From a checkpoint of a small transformer trained on Wikipedia.
Size: 10 layers, 2 heads of 32, vocabulary 683, 0.558M parameters.
Training: a variant of Adam for these matrices, 146M tokens, 8924 steps.
Each number is 50 + 15 x the weight over its row's rms, rounded and kept within 0 to 99. Layers, rows and columns count from 0. The size before them is the row's rms in percent of the matrix's.

# layer 3 attention query, 64x64, rms 0.134, rows 0-25, columns 0-63
098:73 50 33 62 72 41 62 54 37 41 60 49 42 58 68 68 20 53 74 21 54 47 78 34 38 66 60 56 61 40 51 35 33 35 41 50 43 56 64 58 31 61 85 53 27 33 44 26 57 27 23 46 38 58 34 25 41 56 42 48 54 31 59 62
103:27 53 36 70 43 65 55 47 70 41 56 49 50 80 62 41 81 44 43 54 26 47 54 42 63 49 24 61 57 41 20 48 62 45 48 57 32 46 19 65 39 68 81 52 33 31 64 60 66 45 72 38 24 43 55 58 38 54 58 36 78 47 49 27
085:57 43 42 48 57 66 56 59 76 44 35 60 24 66 84 29 62 40 42 39 45 40 47 34 76 61 38 70 51 66 29 46 34 58 32 40 67 54 44 37 46 53 89 58 20 43 28 51 43 48 74 35 33 39 45 57 68 51 59 72 62 40 40 26
112:32 49 35 39 26 56 39 52 58 62 28 44 52 71 40 29 67 54 43 26 57 75 39 35 59 63 58 48 60 57 40 51 35 52 55 37 57 19 55 59 62 31 27 61 70 91 49 72 59 77 63 53 50 32 36 66 77 65 38 66 46 58 34 45
084:58 60 54 64 67 39 61 51 63 46 68 45 40 49 61 46 52 38 59 79 41 38 30 52 45 48 36 72 44 60 36 50 72 33 53 71 24 64 40 43 40 69 64 15 10 22 52 34 36 35 60 52 32 68 58 29 51 27 61 36 74 50 58 39
128:35 46 45 64 48 68 83 60 54 32 33 47 27 42 53 51 62 33 44 42 37 47 27 50 72 53 34 65 48 63 68 53 59 65 37 40 74 64 70 45 58 68 61 57 19 56 34 54 39 45 74 27 37 38 33 49 70 40 77 65 64 57 31 19
109:72 36 45 54 73 57 40 29 59 48 64 53 64 84 65 50 46 27 34 53 33 41 57 48 38 37 29 32 33 49 35 48 59 46 40 44 46 48 28 61 55 48 88 57 46 62 55 45 64 45 41 85 47 52 27 38 61 68 37 59 37 55 89 74
104:33 63 38 38 32 45 49 51 51 73 38 56 51 63 30 62 78 67 60 28 50 80 13 38 48 88 62 59 49 59 57 51 56 71 50 55 45 16 57 66 52 37 16 42 53 70 46 63 60 61 52 58 34 32 44 47 54 58 36 44 68 59 43 36
088:41 62 56 63 39 39 37 28 59 63 71 43 56 84 57 51 73 66 49 24 30 68 22 54 40 64 42 20 56 65 69 45 56 55 41 67 44 31 46 61 29 59 49 23 37 44 51 44 64 48 72 69 56 45 48 46 63 25 23 32 66 59 68 54
118:22 45 26 36 35 65 48 53 26 44 39 40 54 80 38 49 72 60 66 23 52 62 41 62 64 55 55 40 60 63 73 56 57 75 55 29 59 41 80 64 58 66 27 63 53 66 47 55 75 54 45 34 74 29 24 45 57 57 41 70 44 52 31 51
113:55 39 47 43 77 71 67 43 37 51 53 38 58 73 53 73 34 16 34 32 43 28 66 57 48 20 22 57 34 43 41 54 62 53 38 18 73 63 52 38 74 46 79 46 48 46 50 40 46 40 45 61 51 53 29 42 73 55 47 70 63 61 66 67
090:55 79 49 48 41 48 57 33 60 79 56 53 49 51 36 58 59 72 65 46 48 77 26 30 29 74 69 55 40 54 56 39 52 56 45 72 34 32 52 62 31 21 35 29 54 43 50 58 47 64 46 65 28 41 72 64 47 50 30 17 76 43 53 31
122:42 47 58 61 73 57 71 48 27 35 65 37 50 77 60 70 34 15 34 33 35 36 78 47 53 17 22 38 54 32 53 40 68 42 42 48 61 76 53 39 62 59 75 46 42 53 56 33 37 29 64 62 41 56 29 41 67 55 57 62 50 53 62 59
072:29 72 65 36 46 76 46 34 39 48 39 48 51 86 55 71 58 73 20 25 47 70 44 61 56 77 70 28 63 47 63 23 43 66 40 56 34 58 45 32 42 30 43 65 49 55 51 67 38 58 37 57 42 41 21 61 51 45 33 40 65 36 59 50
075:75 21 41 22 48 32 47 35 70 81 73 45 68 69 46 31 45 36 38 42 57 69 27 41 45 52 39 41 54 47 30 62 57 62 48 39 43 21 33 74 62 18 59 36 65 40 57 49 46 56 54 54 54 45 57 37 67 64 28 53 55 55 68 76
162:48 61 51 61 79 60 74 45 43 52 79 50 45 68 52 69 48 27 37 37 20 43 79 52 33 31 16 35 45 45 60 25 71 35 37 65 45 64 39 29 47 58 72 40 37 51 58 37 49 20 54 73 39 48 40 55 46 38 50 49 58 61 73 59
111:64 42 27 54 42 34 28 50 59 61 79 56 42 61 57 20 72 59 67 61 34 63 33 58 43 41 52 37 44 84 51 64 43 65 62 55 34 41 40 84 45 64 38 38 66 38 75 42 78 45 34 52 79 34 49 45 47 77 58 43 43 36 35 47
091:62 47 31 32 60 36 54 36 48 38 42 49 33 67 62 41 58 47 55 89 27 35 44 69 67 48 42 33 61 58 60 68 22 70 35 64 18 54 49 45 52 66 57 70 47 48 56 55 54 70 42 79 66 34 20 46 24 64 31 65 46 37 51 58
101:65 71 39 69 42 35 31 68 74 56 68 61 26 37 52 40 54 34 70 70 49 29 13 46 50 58 30 47 59 57 31 60 60 52 60 46 73 28 40 68 53 58 46 58 51 22 50 46 69 32 58 23 64 65 41 72 40 35 47 27 40 67 57 64
100:58 37 55 23 54 77 52 36 43 51 55 55 66 82 47 61 37 60 45 41 42 71 69 68 57 61 63 52 36 50 41 46 51 51 39 29 16 39 20 53 62 27 61 49 82 70 50 57 23 66 41 59 36 34 51 22 60 52 22 43 55 48 35 63
089:62 39 30 40 28 59 53 47 48 30 50 22 62 54 34 60 57 63 38 60 21 69 65 61 48 61 30 19 26 57 72 39 41 35 57 48 41 64 39 69 30 41 24 70 63 76 83 52 48 54 65 69 51 44 41 51 70 57 54 37 48 64 45 70
096:44 49 57 66 47 76 59 67 74 31 47 46 59 48 55 59 49 40 34 47 44 43 51 63 74 73 47 54 27 66 40 21 54 29 34 08 70 39 48 75 58 36 51 62 50 63 59 58 19 55 58 39 36 34 36 37 79 38 36 57 53 78 53 57
105:53 59 35 69 56 52 37 30 52 67 69 47 36 54 68 39 55 48 44 56 68 20 59 56 51 38 66 55 81 41 23 52 50 61 40 45 78 20 61 80 42 39 71 52 47 28 24 27 67 53 51 32 54 79 67 68 31 53 37 40 58 39 45 46
102:50 46 13 59 59 83 46 43 53 61 51 38 52 70 39 46 72 59 41 43 40 55 78 62 59 58 70 46 50 60 26 32 49 56 29 31 58 45 50 77 43 47 65 63 58 33 50 41 65 34 17 41 81 39 74 52 36 45 40 20 58 28 53 43
094:35 57 53 65 49 58 62 80 75 38 52 69 46 70 27 51 59 56 43 23 24 74 44 45 45 76 47 39 31 61 69 27 49 47 37 38 39 50 40 47 59 45 18 44 54 77 61 55 24 43 47 55 38 13 35 48 73 49 55 62 50 71 50 46
093:61 31 22 55 56 62 52 44 48 67 70 61 40 56 52 41 58 42 59 57 39 58 26 37 52 49 40 59 62 28 39 59 75 68 42 37 67 16 53 78 35 63 29 69 70 40 42 28 76 63 30 33 60 31 72 68 37 61 40 49 51 30 43 69
# layer 3 attention key, 64x64, rms 0.136, rows 0-24, columns 0-63
088:30 33 55 49 37 65 30 81 57 64 30 59 80 47 43 43 59 70 50 65 35 73 45 43 61 58 67 38 11 63 61 49 50 52 46 13 52 35 40 88 36 63 39 66 61 52 51 48 48 68 50 41 57 60 61 26 56 64 63 58 44 55 29 46
109:54 51 63 37 52 28 45 55 18 44 71 44 54 72 52 53 39 52 70 34 25 36 66 47 28 56 58 36 68 31 45 26 56 54 51 61 66 49 30 44 41 47 68 32 52 44 49 55 68 40 20 61 42 52 77 70 41 41 63 27 68 40 82 81
103:53 72 70 53 63 36 62 44 45 45 74 58 46 62 65 57 43 43 68 30 32 28 58 50 26 26 48 38 61 46 52 52 50 54 53 84 36 71 49 35 38 56 63 33 35 17 60 41 74 35 45 52 44 43 52 77 32 12 55 33 61 30 65 57
096:53 66 69 36 51 47 68 36 47 31 50 33 43 49 42 62 45 38 48 57 58 28 53 53 61 31 45 48 43 63 58 62 50 33 53 53 13 77 87 09 56 47 51 81 37 40 54 38 39 40 71 70 55 79 35 35 27 42 44 44 68 56 43 64
114:30 60 52 55 67 26 24 54 50 35 77 67 54 63 44 50 43 57 65 40 52 42 77 44 34 48 48 27 67 31 36 35 31 42 22 68 53 40 31 61 38 43 69 48 67 50 44 50 78 42 39 49 39 31 72 74 46 64 42 24 40 43 65 78
093:45 56 62 08 55 51 56 48 39 68 72 56 63 82 44 60 46 34 53 30 30 41 63 77 48 41 57 60 59 55 53 26 57 54 49 63 21 62 72 22 48 49 25 50 64 49 54 46 57 39 33 48 56 49 55 63 31 14 39 29 71 40 49 67
092:33 40 58 36 78 55 67 34 59 70 69 56 55 58 35 66 28 21 63 37 45 39 70 28 29 45 28 64 41 42 41 45 36 27 51 52 49 47 24 37 52 62 62 59 39 45 55 53 63 35 37 49 36 66 94 58 48 60 69 39 25 56 67 60
108:43 37 39 30 43 49 37 27 50 25 41 44 37 29 51 39 50 70 33 62 69 73 64 46 63 59 69 39 61 46 67 55 41 59 34 33 79 39 70 58 68 35 52 52 72 78 44 51 37 72 51 54 52 55 38 39 75 74 32 58 21 64 29 64
095:27 72 50 32 62 63 47 29 29 65 55 61 06 74 60 51 46 55 68 80 53 31 65 20 42 41 44 43 35 41 44 62 44 67 49 58 55 46 47 55 63 40 64 49 56 38 57 59 46 53 29 49 41 41 39 85 52 63 86 55 31 46 49 30
101:50 07 35 21 31 67 48 55 55 45 31 51 50 54 48 41 61 66 60 60 47 63 31 48 59 39 49 46 37 66 84 75 61 79 55 34 76 49 51 59 75 22 53 58 67 54 46 75 35 74 46 43 49 54 57 47 53 30 74 44 40 58 52 37
069:34 49 47 58 59 65 53 54 59 54 56 48 91 21 55 76 49 50 51 28 41 61 55 58 48 70 51 72 61 47 46 29 49 47 56 43 51 40 48 31 43 81 35 53 62 57 32 48 49 34 56 40 30 56 87 43 50 29 14 23 38 71 29 53
138:49 72 51 65 35 34 12 48 44 27 39 54 19 58 69 32 54 70 42 70 69 62 40 47 65 56 67 34 63 46 38 63 47 67 36 50 53 47 64 75 52 25 50 52 65 50 43 48 52 69 58 48 65 38 12 51 62 71 41 55 36 23 33 41
092:37 57 42 63 76 78 88 51 44 60 52 47 76 35 46 83 36 36 41 41 22 42 68 49 41 57 47 83 39 45 47 42 54 50 59 42 58 39 52 30 41 73 33 42 46 50 50 59 38 14 58 38 39 53 75 56 50 36 57 31 46 71 35 40
118:39 41 26 55 14 46 18 37 27 39 40 42 54 71 77 35 64 81 36 56 58 66 48 58 69 62 58 41 63 41 53 73 42 67 44 48 48 29 53 74 63 23 41 64 68 59 34 61 34 76 65 38 64 45 47 47 52 51 41 57 32 54 34 44
185:47 49 58 54 95 54 51 54 46 56 80 64 36 60 47 81 34 20 57 35 38 44 69 50 23 36 29 56 48 43 45 30 74 40 36 50 51 63 37 42 48 54 68 27 51 48 50 43 74 13 38 61 44 38 37 58 55 57 67 41 64 45 65 68
059:23 68 29 66 38 59 66 51 57 60 50 44 45 44 61 54 50 55 32 66 57 31 54 47 50 68 63 61 36 33 20 64 41 77 62 47 59 22 57 50 35 84 29 57 51 47 38 56 30 37 57 22 28 53 74 77 52 50 46 56 39 38 30 23
116:55 45 45 59 73 39 31 45 57 36 59 47 32 48 34 37 37 60 64 86 76 26 24 59 46 20 35 28 21 46 42 71 56 80 51 47 59 42 49 67 58 32 61 51 38 36 63 48 45 44 57 69 46 46 53 71 46 59 82 66 47 32 61 39
092:64 20 19 28 70 43 78 33 35 58 49 54 53 66 51 63 45 29 48 60 44 48 50 63 47 32 41 29 50 55 89 60 54 51 58 43 34 53 31 49 51 61 53 48 39 60 53 53 71 52 37 53 76 46 61 34 45 76 72 62 11 58 73 47
103:55 44 40 68 56 71 62 46 45 46 40 41 42 25 46 34 47 66 42 55 68 30 60 37 59 49 55 37 23 53 41 49 52 65 49 40 85 78 69 67 69 73 64 48 50 11 34 38 10 42 32 38 49 77 63 56 41 57 49 64 63 49 45 42
093:32 45 63 50 74 20 11 37 45 48 71 64 31 69 68 66 45 25 43 48 36 65 54 63 33 51 45 47 61 47 56 45 66 17 47 49 52 36 25 49 46 34 51 47 65 74 36 61 52 72 38 68 55 36 29 63 62 60 59 40 41 28 69 59
084:35 60 34 27 53 50 12 52 72 59 60 79 46 68 50 42 46 60 37 61 59 63 44 66 50 57 22 29 51 54 64 32 34 24 57 72 60 29 36 62 72 41 51 52 23 66 39 65 45 48 54 78 40 54 47 52 44 25 87 52 51 51 52 48
094:41 30 46 39 35 73 29 43 66 62 62 47 64 41 77 44 50 55 51 32 33 64 46 65 46 79 40 45 46 74 72 26 70 29 47 47 73 51 33 52 57 39 50 28 47 51 27 53 34 69 33 70 29 67 31 33 46 34 38 24 75 50 47 50
097:56 51 26 79 73 76 66 53 21 28 44 71 50 27 44 56 52 23 75 60 66 34 55 42 52 41 50 56 27 36 25 50 50 49 40 47 46 54 42 23 61 36 62 50 64 18 56 36 60 55 38 49 75 48 43 63 40 77 34 62 58 60 64 47
095:35 51 40 84 62 59 21 60 38 27 70 64 72 49 41 50 58 45 75 57 59 59 29 39 38 43 42 51 19 47 29 64 63 50 59 51 43 35 44 82 59 27 48 32 38 28 35 36 71 64 35 54 62 37 64 69 56 62 39 61 61 39 75 42
088:44 45 51 35 25 51 17 45 68 63 83 34 50 68 59 49 52 79 34 42 49 63 40 76 54 75 40 44 71 64 66 52 71 67 57 44 66 28 56 73 46 36 31 34 38 55 41 51 31 54 58 64 22 43 38 58 52 31 65 41 70 38 49 36